config.yaml
num_hidden_layers: 16
hidden_size: 256
num_attention_heads: 4
num_key_value_heads: 4
head_dim: 64
intermediate_size: 1024
vocab_size: 8192
hidden_act: "squared_relu"
norm: "rmsnorm"
norm_place: "pre"
norm_eps: 1e-06
positions: "rope"
rope_theta: 1020.0
rope_fraction: 0.5
qk_norm: true
attn_scale: 0.13
bias: "none"
tie_word_embeddings: "early"
parallel_block: false
extras: ["some layers without attention", "local attention windows", "paired heads", "gated attention", "value embeddings", "hashed n-gram embeddings", "a smear gate", "an embedding shortcut", "capped logits"]
init: "orth"
init_std_qkv: 0.0381
init_std_o: 0.00673
init_std_up: 0.0381
init_std_down: 0.00336
optimizer: "adamw"
learning_rate: 0.00174
beta1: 0.9
beta2: 0.95
weight_decay: 0.069
lr_head: 0.0215
warmup_steps: 345
schedule: "wsd"
decay_fraction: 0.819
decay_shape: "linear"
final_lr_fraction: 0.05
batch_tokens: 65536
max_seq_len: 512
doc_mask: true
train_tokens: 694800000
max_steps: 10602
dataset: "wikipedia_en"
Each number is 200 + 40 x the weight over its row's rms, rounded and kept within 0 to 999. Layers, rows and columns count from 0. The size before them is the row's rms in percent of the matrix's.

# layer 13 MLP down (transposed), 1024x256, rms 0.11, rows 17-123, columns 128-159
097,203,270,262,152,288,192,135,163,245,176,188,241,122,194,241,169,220,179,194,259,181,240,245,141,197,183,208,137,145,132,216,238
100,161,185,139,259,153,211,244,163,233,230,183,136,226,211,219,157,220,165,180,113,174,214,190,188,217,206,147,129,240,153,125,202
102,219,194,170,190,206,188,159,248,212,229,244,294,200,233,195,205,240,187,175,169,207,133,236,199,191,146,207,159,186,248,115,227
093,174,222,183,264,276,218,199,174,132,197,189,132,192,130,210,199,222,185,190,208,189,280,149,296,217,194,213,249,227,163,259,242
096,287,217,173,194,203,273,143,161,264,207,135,293,163,200,216,144,240,119,272,195,181,208,166,156,197,182,295,202,217,134,201,189
100,224,187,189,204,236,187,194,216,241,149,183,194,182,210,205,224,151,148,194,230,189,228,175,191,255,180,268,258,232,225,222,261
103,148,187,189,214,240,191,183,239,194,251,228,163,217,250,202,177,177,213,218,224,201,215,118,150,178,199,218,134,159,266,248,177
099,145,229,218,224,200,122,153,199,206,186,218,199,193,208,185,264,192,247,183,227,228,223,235,184,180,188,149,238,160,263,171,225
104,206,209,191,192,134,235,175,195,211,212,183,232,132,214,235,202,178,257,227,229,246,272,149,211,196,169,115,186,214,189,164,214
105,99,120,208,203,176,199,215,153,206,165,231,175,267,211,200,178,237,333,180,189,134,225,195,155,242,203,174,252,154,246,188,155
094,196,197,169,255,195,214,177,186,192,234,162,261,192,191,289,237,174,222,195,234,134,225,210,184,164,190,211,231,189,224,213,185
100,180,184,175,216,218,215,193,138,208,185,135,286,189,264,257,158,213,190,169,241,238,172,204,247,167,220,220,199,213,213,152,203
095,246,151,202,215,205,218,219,174,145,198,262,153,177,149,145,206,200,218,198,199,199,211,232,142,185,246,180,259,247,196,169,186
100,180,180,251,147,194,183,167,259,215,260,225,231,244,194,177,169,237,226,189,213,218,224,243,276,210,144,178,234,179,100,266,177
091,157,214,127,224,224,178,225,202,176,246,223,191,210,208,158,197,143,200,185,178,235,175,192,160,206,202,183,198,158,177,225,229
098,177,237,183,230,263,266,245,172,180,202,217,105,139,226,206,143,206,179,146,140,210,254,229,242,154,184,178,204,187,211,280,125
107,221,241,174,228,176,157,284,166,224,230,219,117,231,246,254,169,266,199,266,160,132,120,233,202,221,163,261,134,289,175,200,152
101,222,172,208,192,219,179,219,159,140,199,172,206,236,206,162,225,237,149,240,152,259,183,244,225,211,261,216,226,132,205,279,224
098,181,186,192,242,68,244,253,186,114,180,187,211,175,259,153,204,220,231,120,226,228,179,174,133,232,165,273,223,158,183,207,214
095,279,186,194,199,182,132,184,170,270,187,206,115,184,225,217,294,190,196,179,146,231,177,220,171,207,190,200,232,177,223,164,229
092,166,212,148,147,235,207,158,215,173,198,203,212,181,203,212,184,268,150,236,207,156,210,197,171,201,149,222,219,203,210,272,175
102,167,245,102,215,213,227,210,242,171,146,135,238,205,160,184,252,130,261,229,174,180,145,151,168,268,169,206,214,267,173,213,207
112,145,229,173,190,236,311,154,203,251,193,236,219,185,216,195,228,203,273,233,198,152,219,29,279,225,174,267,111,265,191,211,166
097,253,189,223,187,134,223,225,164,211,201,225,202,182,181,152,241,158,203,234,124,198,195,184,258,245,320,285,195,175,223,171,244
105,202,255,184,194,199,177,200,177,178,174,217,187,161,211,212,183,176,227,250,232,217,163,185,212,217,282,221,231,238,150,116,179
091,176,204,250,206,293,199,205,178,207,204,137,224,213,182,229,201,172,183,246,124,207,193,211,182,215,210,139,237,255,275,140,167
119,176,189,163,150,114,172,156,204,210,190,172,206,251,199,255,174,224,200,179,186,227,193,251,166,173,121,169,221,180,252,193,155
090,182,153,238,202,207,175,181,207,167,208,226,183,157,232,278,227,241,179,234,195,181,249,238,259,198,230,173,222,180,168,206,193
092,171,192,211,222,224,196,185,172,182,176,258,133,167,175,123,161,247,283,214,161,172,244,202,180,230,176,163,174,205,166,146,165
088,176,197,220,214,178,209,219,235,260,195,178,211,260,198,183,230,223,205,213,248,200,181,237,199,217,173,193,228,178,184,155,219
098,199,152,159,208,199,198,194,202,180,226,167,186,180,258,148,227,162,155,215,258,240,201,198,161,256,185,189,164,218,194,149,204
096,259,163,250,223,165,94,170,193,216,168,196,170,148,238,144,169,211,163,255,194,278,232,216,262,152,284,163,246,203,185,236,168
128,161,219,148,180,239,162,228,185,197,237,113,169,191,163,201,165,239,238,133,74,127,180,147,207,183,227,193,213,216,177,214,188
116,257,220,201,224,172,178,206,161,181,207,131,232,250,241,218,219,240,225,283,230,118,233,269,114,232,229,284,184,190,194,205,162
093,218,209,175,197,179,145,176,150,193,179,159,243,167,127,217,213,89,196,176,232,215,220,193,212,270,162,171,198,211,147,250,192
099,171,308,137,206,191,187,212,201,227,234,219,268,208,206,143,194,174,187,84,214,191,173,216,219,239,214,207,228,244,296,227,211
108,181,192,131,209,225,170,183,201,236,222,174,177,217,226,168,242,135,239,249,207,217,179,194,169,264,146,203,188,243,157,208,214
097,215,191,237,159,207,212,167,226,191,216,218,148,227,170,183,182,216,192,198,114,200,254,184,161,215,200,217,177,199,205,190,269
097,192,232,190,212,157,209,229,182,213,246,197,145,235,195,208,157,200,202,145,189,231,132,228,243,257,143,150,204,266,203,227,192
098,274,189,173,210,264,219,205,172,252,246,177,172,184,190,198,204,230,237,198,190,165,248,209,194,196,162,220,172,211,199,179,226
094,234,166,215,217,221,282,182,210,226,149,219,244,198,215,184,260,233,103,221,231,97,228,179,178,208,161,198,172,222,247,272,174
103,177,160,223,191,168,213,137,281,201,182,188,166,124,180,258,173,166,199,232,235,265,226,196,225,148,229,182,204,279,236,170,152
091,226,219,163,238,172,168,156,169,193,157,201,267,193,226,195,162,174,209,244,161,244,131,293,169,152,203,181,202,205,198,178,143
100,195,130,154,211,183,176,281,184,146,232,133,154,205,213,183,210,213,185,234,185,230,196,185,171,240,215,204,243,226,239,148,200
103,241,242,197,231,195,227,123,169,191,180,197,164,207,223,225,219,202,192,143,219,167,261,304,225,115,226,210,184,121,236,217,144
090,243,203,213,135,172,130,197,174,187,197,248,188,233,192,222,253,178,253,139,133,210,156,277,174,177,183,212,164,254,182,198,137
099,234,161,160,200,189,215,267,267,216,247,166,194,218,236,157,144,200,131,193,189,232,186,122,196,264,275,172,156,151,144,221,179
086,120,227,250,192,203,272,191,147,166,236,184,225,213,225,260,95,180,185,227,276,230,199,210,211,236,164,257,178,170,164,179,152
100,219,210,187,161,152,144,253,243,128,227,223,146,241,159,270,198,130,246,160,176,243,259,166,211,178,194,158,189,222,211,239,301
101,242,272,280,203,188,219,228,169,179,220,203,187,212,224,161,233,240,159,280,105,214,183,204,151,217,143,188,237,141,196,214,235
112,195,160,206,218,167,175,208,220,219,214,206,135,213,223,247,229,144,209,114,198,185,238,168,228,206,166,256,204,203,235,147,207
087,224,157,190,195,174,198,235,189,151,183,222,150,231,236,188,147,126,228,177,171,205,216,168,172,241,202,183,218,217,193,209,228
103,167,271,225,223,166,157,165,136,165,183,230,193,269,202,202,189,202,194,247,271,149,208,167,228,259,174,178,129,240,190,157,212
090,238,210,280,172,236,209,194,233,195,256,215,191,172,153,189,176,228,208,126,184,254,176,224,226,247,190,190,215,203,200,156,206
106,194,184,236,151,208,247,213,242,210,136,208,186,222,187,190,233,173,203,192,230,188,181,226,208,152,107,226,172,208,204,211,127
091,164,168,170,215,277,221,192,195,185,178,204,202,276,128,211,161,210,227,199,178,162,153,256,199,183,182,196,131,115,162,153,214
118,238,162,162,179,239,176,217,218,197,214,172,201,207,206,249,256,233,246,156,173,223,186,217,233,203,211,231,175,177,165,165,189
107,165,194,111,175,137,226,169,143,169,175,194,214,164,184,294,212,239,183,199,188,226,116,260,207,228,172,188,217,215,179,222,136
094,191,219,180,198,278,211,145,219,175,168,169,216,180,165,131,237,167,165,120,197,198,225,201,174,136,259,195,137,113,227,225,236
089,235,263,300,134,176,149,215,137,173,209,177,176,243,191,157,154,222,186,219,210,208,174,252,195,194,231,248,188,197,188,235,194
097,237,215,227,237,219,107,197,199,168,178,200,181,168,257,227,198,211,210,220,143,222,219,147,214,152,250,206,113,233,157,229,227
097,175,208,177,284,133,132,245,242,220,169,248,208,140,280,234,224,164,224,220,170,230,234,190,264,205,166,205,201,186,157,226,194
108,216,213,74,197,227,134,266,145,202,260,213,197,195,220,270,203,158,125,207,145,187,261,181,191,195,165,206,183,178,266,227,247
103,188,187,266,208,271,196,198,192,170,234,193,123,145,229,207,206,213,181,202,124,142,226,208,164,258,75,154,150,196,195,188,161
090,138,173,138,164,197,229,173,124,268,200,118,168,222,205,182,151,236,181,192,180,167,262,278,262,298,119,199,245,225,237,126,200
100,212,215,164,200,172,212,246,163,203,187,271,228,171,249,237,201,204,235,138,199,187,157,195,173,254,179,208,203,208,205,201,211
125,252,215,256,231,199,156,234,174,240,153,220,251,189,221,234,220,197,167,235,228,232,200,176,121,145,156,199,258,180,227,177,237
103,208,161,206,228,184,163,223,202,246,247,147,167,180,175,172,272,194,305,208,191,221,224,200,199,219,231,193,156,196,146,290,189
110,175,218,274,189,165,230,241,208,263,217,155,211,200,155,262,209,212,175,182,159,198,224,207,159,224,209,206,249,180,226,208,246
095,177,144,191,254,224,202,213,192,176,183,225,206,158,236,200,199,132,227,317,221,190,216,230,186,218,191,275,236,153,186,120,272
097,165,185,169,201,165,249,188,153,160,155,190,211,203,185,299,205,166,160,236,145,165,189,206,155,213,204,215,137,216,238,189,236
093,186,118,163,186,212,247,206,197,148,212,207,182,146,203,243,196,200,144,138,194,218,168,203,244,244,171,157,215,110,208,260,241
099,248,188,187,252,103,231,174,207,187,148,158,187,135,259,186,168,275,191,175,157,164,184,169,173,175,238,194,256,234,145,173,211
097,175,158,155,133,240,186,239,278,257,198,177,180,149,246,166,176,242,192,181,222,224,163,230,164,182,208,232,168,292,207,220,121
106,168,183,221,170,192,287,173,230,211,232,198,235,165,217,193,207,214,186,204,262,191,250,193,150,180,219,215,154,201,245,204,191
104,221,160,229,215,157,173,191,220,223,189,98,163,191,152,231,236,211,183,207,149,181,195,224,191,223,169,239,240,227,217,181,135
098,271,201,183,246,225,221,192,203,224,234,231,223,206,162,216,246,204,236,234,210,186,209,259,170,241,181,217,280,190,169,178,247
098,204,296,231,183,140,104,186,168,237,150,195,156,219,182,245,195,170,189,256,222,225,248,213,159,239,249,175,232,195,187,279,195
100,193,220,187,204,199,209,259,165,187,168,212,178,279,175,230,226,243,200,230,229,200,205,214,186,161,215,283,220,189,220,194,275
100,183,184,205,210,268,157,201,210,195,157,222,234,234,239,172,210,236,204,255,197,184,205,219,246,220,240,259,204,172,180,217,195
098,226,211,112,165,186,159,211,159,210,179,278,226,224,194,272,173,213,191,191,171,241,172,200,197,216,183,226,203,251,153,161,218
101,191,211,281,172,179,167,236,190,204,194,261,237,170,164,217,210,179,193,183,234,219,181,133,207,217,246,144,145,196,176,236,258
090,210,206,221,172,236,190,206,209,213,184,221,202,193,272,230,209,241,260,193,200,160,245,241,200,179,196,167,196,233,140,190,167
095,172,132,260,197,213,183,203,196,240,181,174,181,121,222,168,207,219,253,169,218,165,224,202,197,190,211,201,165,270,209,198,197
108,254,159,197,213,253,166,198,202,249,231,192,213,157,273,161,176,226,233,215,225,151,255,168,162,175,257,145,231,315,248,188,158
106,177,206,204,211,155,235,211,189,206,153,220,260,230,122,219,170,162,169,196,214,185,265,177,192,178,132,222,206,203,255,170,202
100,207,138,244,194,147,164,227,203,193,232,236,235,177,146,156,188,239,195,217,210,155,235,233,194,213,179,236,149,205,252,173,143
093,227,200,227,182,186,244,135,177,215,216,163,248,239,199,257,172,224,184,242,200,186,248,229,177,163,147,197,188,157,238,211,210
088,232,232,267,240,261,205,231,234,176,169,148,205,104,206,278,202,196,121,240,205,275,206,190,127,213,201,164,180,162,191,174,201
104,171,185,216,174,220,166,259,279,160,140,201,190,200,164,169,240,261,134,194,213,188,220,247,237,177,187,187,215,235,206,190,178
108,193,253,210,204,266,189,235,211,205,199,242,179,156,161,165,160,191,129,161,209,144,176,231,263,175,233,227,239,195,162,256,182
099,210,149,256,218,174,268,130,211,225,228,194,244,209,228,124,178,260,156,159,207,204,285,189,134,179,182,238,207,123,274,215,182
111,153,269,249,236,213,222,281,234,203,191,270,198,192,207,272,185,156,196,191,114,193,133,131,204,181,169,242,270,217,174,165,171
095,163,175,152,227,280,214,185,188,190,205,151,172,199,178,179,247,192,233,251,193,248,235,229,223,142,182,172,224,203,199,189,206
098,174,197,173,282,186,192,157,217,263,197,215,184,206,226,225,196,178,214,182,217,178,269,231,172,253,207,180,209,177,217,161,206
093,159,165,242,192,205,187,178,152,215,139,272,252,183,203,170,270,165,163,220,213,198,145,155,235,226,241,180,234,157,172,214,209
098,179,234,176,275,245,120,209,214,192,199,251,218,212,209,194,206,209,210,219,210,177,219,143,214,235,119,247,130,254,171,167,94
095,237,200,183,183,210,226,235,206,203,183,199,201,193,190,144,271,125,158,150,112,251,153,200,247,233,92,209,206,204,218,259,218
097,212,247,221,227,165,181,252,191,221,241,167,228,172,159,217,212,218,211,165,131,194,284,190,245,215,233,121,127,210,171,169,151
101,210,238,112,179,113,249,97,183,186,185,135,191,190,174,144,194,236,154,198,194,208,213,177,224,250,199,197,193,236,182,201,167
103,263,239,135,238,213,162,204,247,228,283,216,192,245,212,174,227,214,215,238,234,202,194,317,290,217,261,178,169,252,146,197,151
096,146,263,139,178,246,202,241,181,239,242,224,170,187,202,199,263,196,265,177,226,166,245,159,252,184,208,176,238,211,191,215,191
106,253,208,226,238,177,197,166,218,222,210,244,219,242,158,141,251,188,260,213,146,160,262,240,171,133,136,246,169,125,257,183,289
108,192,275,219,192,183,235,185,137,222,163,180,176,204,236,257,222,169,222,154,236,171,188,198,181,203,216,171,203,177,221,176,225
095,184,169,206,254,182,223,215,189,187,283,119,199,209,188,187,207,242,218,173,172,159,241,221,148,298,203,220,182,193,189,203,243
094,220,181,206,160,211,176,250,251,275,180,158,164,195,228,213,181,200,127,136,167,137,197,148,224,220,154,217,218,250,131,176,132
095,146,217,177,273,215,158,201,248,219,168,178,256,218,179,269,189,175,203,208,168,202,181,157,131,205,254,140,242,256,198,160,203
# layer 13 MLP up, 1024x256, rms 0.124, rows 18-124, columns 128-159
106,186,227,124,205,171,176,127,146,174,203,256,233,212,230,163,198,300,121,208,168,253,183,230,132,180,255,253,254,205,211,188,242
104,283,231,249,198,204,185,243,224,136,236,150,258,132,206,242,200,195,154,186,200,213,170,104,152,167,183,207,248,214,234,124,265
100,152,77,178,183,95,214,183,284,124,127,222,264,229,163,212,191,232,220,215,212,188,179,153,244,226,185,198,191,195,183,191,208
091,266,224,207,241,178,201,227,240,168,200,181,137,248,211,189,168,186,215,244,297,252,202,194,137,240,207,231,220,187,215,199,253
102,209,201,200,250,241,169,160,206,167,206,158,232,240,165,228,129,277,152,245,218,204,167,205,218,186,176,231,194,214,151,140,225
110,211,211,161,197,188,206,126,174,155,173,229,153,174,171,224,179,291,178,244,257,221,202,210,207,229,183,225,203,191,200,194,220
088,178,125,210,205,177,113,142,220,161,258,189,176,226,236,207,186,235,176,192,181,270,143,203,258,213,168,259,191,202,215,169,196
111,168,295,169,222,195,168,235,211,196,178,140,258,160,147,177,197,160,157,197,235,188,225,160,194,166,299,239,276,222,185,302,204
106,202,182,165,203,75,173,140,242,259,163,236,197,252,280,231,170,156,213,181,221,251,240,210,118,233,278,123,304,97,191,251,242
090,231,116,291,237,146,218,275,147,219,187,201,206,261,216,202,211,233,258,231,250,217,165,172,252,170,188,220,267,163,216,168,214
098,289,213,181,120,174,212,201,263,172,279,175,255,190,274,185,169,211,142,194,223,242,186,235,152,245,163,225,187,183,216,257,209
091,179,227,162,127,182,240,201,202,154,262,159,230,204,200,180,193,181,185,253,326,169,197,185,124,228,244,164,195,183,257,184,252
101,234,200,241,139,110,147,155,194,127,217,282,214,165,254,208,201,175,262,221,193,175,145,169,232,177,247,200,208,242,227,245,228
093,215,193,137,233,162,190,201,279,218,201,253,174,279,182,160,226,241,156,220,218,210,238,191,258,158,200,207,146,230,202,245,242
099,198,265,214,216,225,209,169,214,117,272,170,267,154,245,221,187,236,140,218,183,171,194,170,251,165,212,148,219,161,167,253,220
102,217,185,162,226,175,289,224,219,150,254,210,154,194,299,204,206,315,196,217,263,192,93,216,200,227,208,191,161,212,270,121,253
103,183,162,218,195,143,257,241,235,243,127,164,149,182,131,177,203,175,187,186,246,189,182,153,196,252,158,135,181,181,175,166,165
103,110,121,235,222,199,208,122,209,260,210,226,198,169,221,201,167,266,138,157,114,293,144,194,155,195,161,213,187,132,173,146,190
094,176,243,271,208,214,274,236,156,153,218,219,218,274,149,234,101,174,226,273,188,219,162,162,198,198,220,234,229,168,240,181,214
085,241,160,216,250,109,210,237,216,279,205,246,146,226,249,189,162,164,235,213,230,132,213,193,254,122,182,185,142,198,231,145,224
102,135,124,290,143,158,201,263,184,212,228,162,205,162,183,233,130,246,221,205,178,195,165,220,208,171,197,152,179,132,192,278,202
107,270,196,156,202,139,185,201,217,220,253,195,293,172,191,201,197,273,156,191,192,185,211,209,144,142,214,198,175,247,176,164,282
101,213,212,165,145,227,267,203,166,167,188,157,229,225,202,164,208,248,224,297,203,227,146,88,174,172,185,210,194,177,177,233,281
110,202,206,252,213,180,166,206,160,177,172,264,231,210,210,190,167,194,204,224,189,316,181,151,190,175,181,144,181,254,259,193,182
088,231,269,164,220,222,226,158,217,207,163,235,239,274,218,200,215,180,226,250,215,305,226,172,254,226,204,117,229,222,194,94,190
104,222,221,169,195,171,266,190,182,222,188,217,205,245,166,175,149,211,86,158,223,233,219,262,173,232,156,171,247,255,218,178,225
085,202,195,170,138,170,225,248,194,142,234,211,175,177,169,177,92,182,224,112,225,231,108,195,183,249,215,187,214,216,155,270,218
097,208,186,215,182,227,158,185,235,111,169,232,241,174,188,131,127,177,254,215,250,207,215,220,197,134,219,175,164,238,206,192,268
069,208,263,186,190,218,243,213,203,213,205,265,133,157,231,162,234,209,285,144,140,168,255,153,300,205,141,171,210,243,186,165,226
089,108,176,243,243,156,184,196,230,185,221,243,224,197,240,198,223,283,245,215,204,180,206,149,272,247,197,222,212,183,235,280,283
095,241,225,139,172,123,196,79,184,202,137,271,235,189,287,213,210,159,197,203,207,253,138,203,169,159,248,157,278,222,248,248,244
110,215,223,182,192,220,162,224,285,200,254,177,158,211,231,172,117,228,191,198,149,280,150,140,194,159,216,140,200,203,142,160,184
105,224,174,186,187,180,254,210,200,105,137,178,217,231,156,165,198,192,201,249,239,165,188,181,138,264,235,236,229,251,183,196,157
095,227,156,210,208,111,168,164,172,163,193,217,269,161,170,228,225,216,128,226,249,212,260,165,254,218,203,209,205,175,114,233,236
099,130,118,264,187,162,181,227,207,230,106,188,162,173,161,201,197,200,246,242,226,165,237,265,232,170,221,172,173,276,264,157,267
115,218,164,152,138,240,212,179,223,261,292,248,195,212,238,209,197,171,215,253,231,274,195,198,163,247,198,192,248,60,237,193,210
098,226,161,243,154,183,172,229,175,164,199,210,206,151,260,182,183,254,142,241,188,172,210,201,201,203,176,140,174,175,218,169,175
090,242,178,150,288,172,217,238,199,179,177,203,168,203,212,161,129,216,219,203,246,150,196,200,251,170,159,168,196,215,267,138,295
098,244,211,118,107,256,251,149,242,220,266,212,225,103,281,130,202,220,146,171,174,245,208,219,142,212,221,213,307,209,222,240,239
097,216,165,201,179,169,137,178,244,208,204,238,157,181,147,173,215,215,278,189,193,169,211,193,215,166,239,142,208,233,207,273,152
101,177,182,237,157,247,238,193,301,175,113,172,238,193,197,137,181,149,241,146,189,222,170,210,121,183,165,264,192,237,268,226,130
092,180,250,214,211,224,152,219,262,181,172,196,163,127,209,193,195,177,210,242,122,304,169,104,234,191,203,220,264,164,125,254,225
119,235,183,159,179,199,264,247,164,108,179,229,240,206,186,239,138,261,148,217,197,183,115,142,150,249,201,233,170,191,144,217,133
108,261,154,176,233,224,207,174,252,203,155,224,199,145,159,176,183,208,214,205,152,157,242,223,238,187,151,154,159,214,177,316,196
084,274,178,212,162,170,164,222,191,142,129,184,219,185,191,109,241,198,208,180,200,204,201,206,150,226,208,273,211,189,284,190,157
103,198,226,186,208,208,199,184,190,197,241,236,198,212,208,200,176,181,213,189,228,310,207,161,212,262,248,240,167,140,208,245,247
091,145,205,226,169,167,255,197,284,108,267,221,284,227,150,174,122,192,136,268,246,184,188,181,187,284,185,143,217,179,215,135,181
101,189,151,209,207,216,122,182,213,134,177,265,186,236,196,229,201,269,180,318,191,165,212,174,248,137,215,146,215,190,191,127,192
096,187,157,164,147,189,190,191,207,177,195,189,196,193,161,195,233,238,211,184,201,142,172,201,154,123,168,157,216,234,287,230,212
115,248,157,220,200,191,240,152,139,195,129,197,164,234,259,167,144,234,183,162,135,221,203,198,241,215,159,174,167,206,254,216,210
084,125,223,243,261,158,255,86,184,232,142,222,211,201,186,209,144,248,142,231,252,217,183,173,270,223,153,151,178,176,165,200,143
113,227,225,175,198,172,197,175,198,251,189,277,273,213,211,234,199,122,253,195,144,173,183,137,202,183,173,152,161,178,206,131,267
089,168,196,198,198,231,200,204,231,139,161,301,197,225,163,228,172,187,219,257,149,196,211,210,218,230,210,169,211,189,225,215,295
110,242,188,194,154,168,180,202,188,201,113,255,148,148,227,168,139,281,124,163,265,272,165,181,224,195,150,207,206,155,187,249,292
093,201,109,123,195,191,233,161,146,157,206,228,175,129,175,243,182,178,209,131,199,289,162,72,221,234,242,179,222,271,244,189,229
115,283,260,153,145,212,235,144,257,124,215,163,196,243,177,185,226,216,92,219,178,199,203,174,205,211,208,250,201,147,210,196,257
112,255,219,218,129,193,172,167,182,230,174,202,172,187,207,217,201,151,186,192,222,208,235,149,216,165,191,216,290,248,243,241,158
095,250,275,233,230,138,175,227,260,109,209,229,192,230,217,167,196,252,216,239,159,207,262,193,251,230,234,157,157,218,238,128,190
082,162,185,127,188,97,379,316,281,213,184,185,221,149,214,199,87,224,198,215,230,164,150,149,141,255,161,180,170,212,193,107,199
101,221,227,123,120,208,182,158,223,202,166,182,217,220,241,202,203,255,256,240,187,289,240,201,197,180,252,232,261,163,196,272,233
100,144,244,197,223,192,214,181,183,218,122,159,225,247,211,179,196,158,159,196,240,202,209,188,231,242,230,184,158,183,268,270,207
115,255,183,229,252,201,178,128,185,222,237,251,172,97,245,210,223,274,118,246,217,244,190,182,153,173,239,280,132,250,267,292,257
104,248,181,140,227,182,170,111,198,219,155,265,156,218,210,176,181,255,110,191,278,208,233,165,188,164,201,211,188,175,228,274,225
089,200,200,153,147,149,174,181,253,250,237,274,143,192,223,156,197,246,89,209,236,189,246,212,206,176,147,199,211,186,269,162,184
094,185,287,166,254,216,284,218,203,174,164,221,207,236,179,180,126,228,170,173,234,312,169,206,194,151,279,225,169,201,302,298,233
113,183,181,212,238,147,192,208,257,244,167,258,209,186,259,171,186,151,158,199,171,268,199,187,170,223,234,108,184,158,150,248,234
107,182,161,218,220,190,285,226,228,171,245,191,194,217,255,226,180,268,173,257,282,186,211,180,198,145,159,230,140,185,235,134,217
107,214,218,181,245,226,236,162,192,259,192,227,175,210,228,196,211,177,237,312,175,213,216,231,187,149,141,210,138,151,214,138,246
096,258,196,173,135,245,272,129,237,233,160,204,64,284,215,208,121,215,254,211,223,150,218,158,202,248,194,178,238,272,159,164,183
096,201,215,261,189,212,175,168,221,179,234,241,239,163,225,213,260,142,200,251,177,281,215,271,198,197,157,197,238,186,195,273,157
089,208,258,177,160,250,179,257,182,209,240,230,274,215,205,144,171,257,174,254,235,127,236,219,134,225,275,262,205,223,155,131,176
100,146,179,234,180,188,288,213,207,251,129,224,183,203,194,125,165,216,113,194,286,175,220,208,234,189,254,157,231,238,192,205,218
097,153,140,104,166,156,261,275,169,264,172,212,267,201,197,200,146,172,225,188,204,235,228,185,199,135,220,127,203,219,189,218,173
097,243,268,152,248,112,163,199,146,137,140,238,149,248,190,165,141,171,210,145,231,225,161,200,236,225,173,203,255,169,154,173,255
102,223,247,200,247,172,192,138,174,132,196,177,181,126,163,175,177,158,176,194,245,157,206,126,208,123,215,247,212,186,248,171,249
102,253,180,267,278,232,216,212,179,196,193,183,181,183,226,159,171,208,242,226,269,227,132,161,158,192,236,170,253,226,259,196,192
104,169,268,237,137,98,242,176,165,208,199,239,232,146,186,178,247,223,197,275,127,212,242,197,226,271,282,197,221,167,207,240,250
098,275,185,220,186,130,254,214,235,117,197,202,222,212,156,126,198,170,187,216,200,179,102,179,187,151,167,134,190,178,229,227,251
093,235,170,155,211,181,206,235,239,148,215,240,176,230,307,232,139,214,170,230,172,237,164,197,203,286,155,203,272,195,202,225,251
095,188,309,177,219,182,238,224,190,173,272,174,178,182,272,147,142,200,187,207,240,213,152,128,187,158,166,193,159,202,256,191,159
108,236,278,182,218,117,218,122,226,172,220,197,215,170,225,110,210,286,191,193,175,201,143,163,198,191,201,111,231,151,279,219,175
089,225,135,218,141,171,171,267,195,164,117,293,186,271,180,207,215,216,180,156,258,219,215,158,259,206,213,169,232,247,215,219,233
085,200,152,225,215,202,150,130,196,229,249,194,163,123,218,185,203,185,175,215,194,209,138,192,175,237,197,198,191,107,221,173,210
116,201,214,215,197,249,179,112,121,213,125,274,177,257,183,215,174,190,226,193,222,191,216,172,184,263,177,198,203,168,219,191,258
102,244,214,223,165,206,169,222,240,229,170,153,238,169,220,131,128,249,132,262,184,197,225,241,202,213,246,218,177,192,136,193,282
102,158,215,168,217,199,210,237,275,183,230,189,268,233,173,147,209,225,213,220,286,177,247,240,242,149,234,169,148,174,260,190,195
081,210,196,177,219,145,147,222,180,164,226,244,205,197,248,198,170,191,198,142,258,200,223,210,269,180,152,215,219,225,164,239,291
084,161,143,149,186,105,189,153,232,226,154,206,188,226,211,156,213,210,156,181,208,164,165,199,200,119,229,263,169,231,198,235,195
109,208,186,179,228,211,235,187,184,164,189,239,208,222,176,187,201,240,244,155,242,156,168,146,176,197,227,256,233,240,212,186,257
114,174,222,182,141,184,223,139,165,199,200,218,276,195,206,194,180,160,238,203,209,212,193,175,215,166,193,200,291,181,165,251,250
098,204,140,211,170,244,226,203,238,129,206,220,191,208,143,169,222,198,157,184,223,269,204,201,139,189,173,207,210,234,147,205,233
106,207,228,203,153,115,233,176,197,204,147,204,254,205,212,204,143,205,124,192,268,179,184,193,213,137,239,164,202,228,156,239,234
093,170,146,250,113,124,200,140,178,174,163,210,207,202,295,188,160,200,199,192,220,134,141,243,148,189,152,207,192,188,195,163,271
091,211,212,228,153,181,198,247,183,98,193,245,302,219,288,168,174,168,268,196,195,215,234,153,191,193,197,177,132,248,245,198,228
099,168,221,182,136,206,275,240,187,212,184,235,226,196,171,176,212,210,116,231,209,238,139,184,167,246,266,221,224,87,172,141,186
099,156,167,189,273,196,260,210,223,153,207,187,244,219,255,199,197,200,170,192,203,225,207,174,131,178,258,173,209,232,259,219,238
095,236,135,250,222,232,267,201,266,168,194,233,236,242,205,211,221,224,213,272,261,160,239,214,184,184,259,250,191,216,245,129,223
097,177,233,195,175,232,220,247,157,139,90,216,149,298,315,223,141,192,135,183,158,121,211,192,219,148,127,121,236,145,199,249,214
094,244,202,167,209,207,209,226,181,124,153,231,164,198,225,260,228,201,229,217,75,173,175,150,247,171,209,187,200,142,159,243,298
105,246,186,187,163,180,203,151,190,235,221,183,226,180,146,139,182,228,104,131,227,200,190,215,202,230,220,176,162,168,214,143,232
093,207,210,183,259,183,322,165,231,200,256,171,151,212,146,156,163,176,151,199,141,262,145,164,132,191,217,196,168,213,218,209,256
104,190,205,284,128,194,172,192,227,228,193,237,215,227,193,150,201,192,204,201,201,243,140,235,184,220,228,127,234,160,163,243,173
108,252,192,133,197,274,221,131,191,154,279,210,216,192,199,222,211,148,187,314,266,242,171,131,184,290,198,230,181,189,157,193,162
097,181,103,95,227,204,201,174,191,162,122,263,181,244,176,205,188,239,170,194,217,165,204,187,194,191,235,190,173,159,211,204,197
092,205,220,224,179,160,195,245,111,222,194,222,186,214,260,197,194,221,201,216,209,107,214,192,259,297,164,181,266,260,310,202,274
090,199,190,207,234,209,182,252,247,133,160,144,199,187,273,194,175,197,266,203,182,224,203,185,222,139,220,238,144,273,227,182,212
094,152,180,223,247,130,232,173,239,154,178,170,254,197,249,154,189,164,191,184,237,141,171,158,272,201,220,221,236,232,164,186,118